python train.py --hidden_size=224 --intermediate_size=896 --positions="rope" --rope_theta=10000.0 --qk_norm=true --bias="none" --tie_word_embeddings=false --parallel_block=true --init_std_o=0.0 --init_std_up=0.0292 --schedule="wsd" --final_lr_fraction=0.05 --train_tokens=295700000
Each number is 128 + 24 x the weight over its row's rms, rounded and kept within 0 to 255. Layers, rows and columns count from 0. The size above them is the row's rms in percent of the matrix's.

# layer 9 MLP down (transposed), 896x224, rms 0.0912, rows 473-479, columns 0-223
size [110  82 100  98  90  92  83]
[[127 103 142 145  94 139 125 123 108 135 153 142 153 142 137  80 137 121 151  87 111 169 104 105 154 138 119 115 135  93 109 161 129 173 130 124 139 139 166 136  92 113 147 113 134  82 136 144 136 170 153 136 104 141 142 100 189 185 101 133 122 149 137 107  98 162 138 165 118 130  57 155  98 135 147 169 133 126 112  92 142 127 124 112 109 145 147 106  69 153 115 146 131 130 121 141 117 153 115 134  83 131 136 124 127 131 120 132 138  88 122 181 114 143 124 134 135 147 145 141 200 127 119 167  97 126 146 103 160  92 123 132  90 122 122  93 142 119  91 148  98 148 129 104 118 176 129 130 139 126 105 114 129 138  99 137  94 165 161  99 144  99  99 159 157 107 130 129 135 112 122 128 157 185 135 123 172 104  71 168 158 112 117  87 115 150 139 136  99  89 139 109 142 122 151 141 136 125 126 123 117 122 102 112 113 163 136 153  96 116 155 124 113  92 118 125 112 113 115 160 130 116  77 138]
 [167 155 114 102 104 162 150 124 139 101 186 149 122 103 120 127 142 156 129  96 141 130 105 101 134 138 167 126  92 144 134 150  97 126 114 146 152 109 127 130 152 120  67 129 119 128 154 108 117 143 108 123 108 145 109 155 146 110 168 121 113 113  94 137 149  49  85 134 122 113 239 108 136 113 157 116 107 128 163 129 122 126 114 109 123 105 116 110 139  84 129 113 150 119 202 122  99 138 120 108 180 120 136 150 115 119 182 121 138 136 148 144 110 135  92 139 134 160 112 119 152 121 129 101 106 144 166 132 107 113 146 145 126 102 128 137 126 166 138 139 101 103 113 167  87 128 164 134  80 102 115 143 109  94 111  79 120 165  79 140 133 130 133 149 143 131 142 110 146 171 117 102 109 107 147 130 139 119 128  92 125 139 139 135 143  94 102 131 112 107 144 130 135 162 180 119 143 142 136 124 158 115 138 123 124 152 136 120 104  84 121 161 116 102 161 123 146 141 164 121 145 153 120 126]
 [127 113 104 128 129 124 164 146 138 117 110 101 140 114 148 131 105 107 112 150 145 131 130 132 167 101 117 127 130  89 106 165 105 143 157 122 139 117 144 123 165  71 136 149 130 173 116 124  98 146 156 114 106 151 113 155 146 136  85 166 102 141 148 145 142  83 125 123  99 122 138 124  91 148 145 121 129  77 120 177 156 122 169 145 109  81 132  94 156 118 145 133 141 150 148 153  66 147  84  95 137 127 151 175 102 160 131 134 117 128 104 118  95 102  98 121 142  91 184 121  77 136 102 128 145 122 137 119  99 108 171  79 153 107 129  86 117 108 146 146 144 132 141 154 141 173 164 134 112 147 115 146 143  95  95  97  98 165 118 129 130 144  94 159 125 141 155  86 142 110 142 105 172 169 161 165 107 123 131 133 147 107 154 128 133 145 149 148 155 121 109 101 174 141 142 117 129 132 114 124 138 109  81 121 117 136 154 142 120 163 151 107 110 136 124 103 109 131  89 119 111 183 105 109]
 [157  92 165 133 135 108 153 100 129 118  76 109 123 130 104 145 146 118 128 106 127 149 119 113 107 153 155  95 104  67 135 135 117 153 170 154  87 168 111 106 113 152 102 132 146 100 135 133  84 123 146 152 171 134 168  86 162 149 144 137 151 133 107 183 122 128 154 122 104  88 128 121 100 151 104 105 142 160 125 125 161 127 121 137 112 100 134 162 128 106 127  93 156 116 108 157 145 122 131 146 140 156 106 124 148 129 102 119 128 159 113 121 115 128 145 108 172 175 152 166 152 110 132 132 108 130 127 130 167 136 109 122 136 140 118 124 128 125 141 129 104 189  99 115 148 138 101 155 134 149  96 166 118 143 116 110  93 114 121 141 140 100  99 116  68  92 149 160 134 127 135 110 145 118 148  72 157 135 145 190 128 113 131  99  77  91 142 106 140 142 141 113  94 128 107 133 132 107  80 125 134 137 134  68 133 128 102 118 185 154  61 119 138 148 137 132 125 156  94 137 123 132 131 156]
 [167 112 131 149 111 149 141 145 117 124  79  97  83 160 113 117 128 134  64 138 106 101  95 146 146 102 147 134 136 138 153 141 147  61  85 142 149 161 142 135 159 172  90  85 139 118  93 148 150 130 124 141 148 124 124 127 117 124 120 120 142 124  73 135  69 184 171 127 131 111 123 168 145 133 127 102 145 137 109 116 122 123 102 107 136 123 143 123  96 115 130 103 146  85 107 137 113 138  84 151  97 106 129 108 130 136 111 151 125 105 125 103 134 141 164 133 155 148 125 123 138 125 143 123 166  99 108  78 148 134  86 149 120  93 142 150 130 105 179 132 108 119 130 128 129 140 191 122  97 189  90 116 156 105 123 136 116 151 145 126  87 149 104 117 124 155 131 131 143 134 142 119 135 131 146 115 139 175 108 145 122 166 119 118 120 168 144 117 116 135 138 127 120 160 146 113 127 112 171 134 109 119 107 170 104 115 167 145 137 142 151 142 137  79 105 132 126 124 191 124 170 140 178  96]
 [122 136 174 160 159  74 105 136 108 104 108 173 118 166 130 110 116 117 133 135 152 155  83  75  83 135 130 117 154 138 102 104 163 130 150 125 117 163 101 145 118 141 163 111 117 104 118 127 159 137 125 110 144  94 102  76 130 104  98 147  98 111 152 124 127 134 138 145 119 126 176 147 103 132 107 102 140  70 127 153 127  95 108 151 149  83 116 168 120 111 150  96 138 107 130 146 143 118  98 134 108 147 115 158 176 149 132 122 125 162 103 130 132 134 110 147 137 130 152 118 124 159 134 147 135 107 101  86 138  96 102 137 158 137 119 163 118 116  95 132 110 116 143 127 129 119 159 140 118 132 149  93 166 154 154 141 120 111 115 106 144 156 171 115  62 162 158 103 148 113  99 122 105 154 119 185 131 155 133 129 103 106 109 150 124 119 133 138 113 121 116 100 161 139 157 160 145 112 149 131  94 105 136 177 168 126 144 130 119 144 139 111 143 115 124 129 131 164  61 122  80 103 172 170]
 [173 162 131 134 130 108 125 167 181 143 148 142 103 126 112 112 140 116  92 116 137 142 129 137 131 119 143 112 145 134 119 107 127 102 118 131 103 124 171 143 126 132 151  90 141 133 176 147 150 130 111 135  94  98  96 123 111 149  96 106 146 159 107 107 107 152 105 131 122  91 218 166 136 120  86  94 104 129 169 137 137 135 113 131 147 152 119 111 143  72 159 103 113 123 113 111 128 138 110 119 159 122 124 122 126 144 173 114 125 114 117  69 126 151 101 134 174 117 132 122 114 160 130 138 140 143 189  75 108 137 169 123 116 104 135 106 147 109 148 112  91 101 139 138 139 129 133 176  90 119 100 135 142 106 135 160  89 129 111  79 163 134 134 132 128 150 120 153 114 160 133 162 118 166 157 134 136  95 160 146 121 224  85 120 112 135 127  97  91 124 136 150 112  98 130 143 114 104 120 161 105 125 133 147 118 111 132 105  96 113 148  90 147 132 146 103 148 128 100 149 111 123 141 106]]
# layer 9 MLP up, 896x224, rms 0.0787, rows 474-480, columns 0-223
size [ 90 102 103  91  93  88 109]
[[161 113 121 128 130 105 114 119 110 144 105 104 145 140 162 131 150 105 107 160 127  86 120 141 128 102 109 168 150 111 131 125 135 111 127 136 135 164 104  80 130 157 150 107  91  86 131 151 116 106 145 128 148  91 146  95 102 146  99  95 164 143 188  90 112 151 184 126 106 136 131  91 109 142 108 135 128 152 106 161 148 116 119 126 146 152 139 115 149 183 116 139  93 116  83 152  93 137 106 140  78 148 169 112  91 153  83 135 118 177 112 116 125 166 145 118 106 148 137 120  97  78 124 121 110  97 128 159 115 134 120 142 130 138 140 126 158 126 145 118  94 127 117  82 151 109  87 126 150 123 161 147 157 162 152 167 136 115 176  78 119 136 136 126 111 114 131  94 127  93 149 146 177 172 150 119 130 152 109 165 133  88 113 143 125 139 147 130 169 150 120 112 126  71 118 103 125 124 103 108 104 136 130 132 133 136  83 149 131 163 163 120 153 144 142 127 127 117  85 143 139 113 156 105]
 [118 146 147 141 125 184  79 128 170 164 107 167 149 151 105 144  74 138 153  92  90 186 119 114  89 171 137 153 122  94 166 130 102 104 115 122 132 146 144 117  87 140 161 113 118  90 149 159 132 123 155 166 153 124 147  97  94 119 101 104 101 127  69 109 106 139  86 128 138 124 102 163 144 123 121 142  92 127 131 125 149 115 142 111 120 122 138 139 127 129 132 125  86 114 124 152 114 126 154 143 149 171 155 122 122  89 122 120 139 137 172 137 148 158 105 151  87 119 119 151 131 120 145 141 108 154 104  90 113 162 157 171 102 152 138 114 114 147 130 139  97  97  88 153  69  98 111 110  92 123 128 136 122 144 111  85 114 151 127 136 106 145 117  93 169 126 111 144 165 139 126 119  85 102 127 118 120  79 114 130 144 139 154 156 116 129 116 173 114 124 126  99 101 122 128 168 199 139  97 129 135 119 127 122 121 143 115 140 107 169 129 154 132 138 145 101 156 156 140 160 112 124 121 117]
 [107 134 129  92 148 115 103 151 117 160 143 129 123 154 144 133 130 130 133 166 129 110 126 129 134  86  43 176 112 144 128 100 122  91  98  88 144 119 161 117 114 106 168 126 127 120 109 144 139 174 102 121 131 113  91 139 121 116  90 135  81 121 167 123 109 125  76 154 161 159 122 102 127 173 159 160 102 126 118 129 105 139 130 106 138 136 138 116 109 126 126 123  38 147 121 123 102 135 114 110 126 107 130 141 132 133 136 128 115 148 130 148 130 111  92 147  79  99 124 115 118 125 133 117 148 142 134 136 118 146 160 123 135 110 169 118 109 145 129 135 163 117 124 117 104  80 143 103 146 132 129 124 143 113 153 121 146 138  78  81 128 128 140 115 189 177 109 121 130 154  85 131 131 111 116 191 113 114 110  90  94 120 113 106 155 174 127 146 120 148  93 124 172 133 162 108 131 130 180 145 129 140 125 146 162 105 166 157  85 143 185 130 146 181 123 136 126 119 118 121 125 149 114 132]
 [107 133  74 156 122 111 132 114 153 113 107 140 143 152 140 134 151 124 143 123 130  93 162 112 130 153 143 100  85 112 127 156  91 115 123 106 114 108 111 131 153  90 167 127  81 118 114 131  67 121 126 105 124 120  99 137 139  99 148 130 147  89 130 129 139 133 121 177 137 121 109 116 108 119 115 104 182 143 156 163 183 128 107 122 168 157 113 137 167 170 160 140 146 129 104  66 137 119 118 154 151 133 128 176  89 179 133 122  49 138 129 130 125 104  92 148 111 108 119 161  99 116 106 109 119 147 119 145  83 126 150 125 123 124 127 131 124 186  98 134 125 101 140 142 115 120 104 144 139 111 149 137 142 114 129 154 106 151 129 103 150 177 134 132 132 119 108 108 131  95 133 117 149 165 118 136  89 123 148 102 129 159 150 161 171 105 123 140 155 146 180 139 116 110 152  91 140 112 120 106 124 144 155 122 133 114 120  81 116 109 128 100 128 175 127 170 141  88  98 157  81 148 133 104]
 [106 113 128  87 139  97 141 138 118 164 125 139 114 123 104 115 135 153 130 105 112 109 155 127 121 156  97 114 117 137 100 176 123 180  93  90 186 111 183 125 166 128 135 157 148 118 134 131  94 124 101 169 142 122 123 161 105 155 139 147  92 135 123 122 140  90 109 152 131 183 112 121 142 101 119 115 137 155 145 195 145 172  89 119 159 127  97 146 104 142 122 148 134 144 106 115  80 114 110 134 103 123 139 111 106 129 120 121  87 143 169 155 122 121 146 137 133 106 104 150 152 137 135 127 111 100 147 144 181 121 212 110 107  96 142 132 143 153 144 124 169 138  97 132 170 154 119 127 143 121 130  89 107 130 101 106 169 106 178 122 146  91 122 149 136 136 141 147 132 148 126 128  99 108 164 118 109 146  82 105 137 168 145 112 104 134 114  97 135 146 105 154 125 140 128 107 167 131  89 151 114 149 115 133 115 112  89 106 117 132  88  91 147 140 179 115 100 136 145 138 115 123 140  98]
 [ 83 118 157 109 139 137 120  81 177  99  97 118 115 130 108 143 137 119 133 182 133 159 110 143  93 162 116 158 100  91 133 135 149 180 100 115 152 129 119  85  85 131 146 123  95 126 102 128 127 145 130 142 155 130  91 144 123 129 133 127 132 117 140 136 125 135 117 111  75 178 142  92 128 131 144 184 152  88 111 126 102 108 133 115  97 134 128 135  97 174 157 119 140 104 128 127  89 132 171 129 135  84 116 126 112 135 123 161 119 124 126 151 155 103 140 149 128 107 117 139 155 121 138 149 101 157 103 146 161 133  95 151 122 127 151 106 114 134 126 125 135 156 112 155  88  96 126 126 144 114 155 118  91 112 158 125 149 137 143 137  56 115 143 126 149 114 119 148 149 100 107 102 112  66 114 123 142 113  73  88 141  66 199 128  95 116 165 141 187 123 129 102 120 110 159 143 143 139 139 148 140 106 119 124 126 126  97 118 137 173 136 109 167 139 133 141 143 126 148  82 144 118 118 144]
 [174  94  96 134 119  93 171 135 134 110 110 125 141 147 108 136 161 110  74 148  94 130 137 117 137 103  96 112 108 102 118 133 119 150 127 129 133 122 144 115 108 124 124 120  76 119 132 106  68  91 113  99 134 150 101 130  94 157 117  75 124  95  59 127 164 121 140 121 128 163 133 138 172 136 133  91 158 121 127 180 161 134 150  98 136 157 127 158 112 171 134 134 139 116 145  97 176 168 107 146 143 146 116 103 161 193 123 113 126 121 120  86 159 128 127  75 111 106 119 134 132 139 185  81 129 105 131 134 131 134 140 147 140  98 127 159  88  91  99 110 102 154 146 106  92 157 140 145 121 122 117 113 144 164 144 122  92  87 145 124  98  85 120 102 122 120 138 122 132 102 150 128 147 137 132 100  78 142 146 134 101 121 131 100 148 139 119 105 133 122 168 114 128 114 139 166 118 124 128  90 166 141  98 173 151 137 116 144 144 143 105  85 136 152 145 131 117 149 115 125 129 103 157 127]]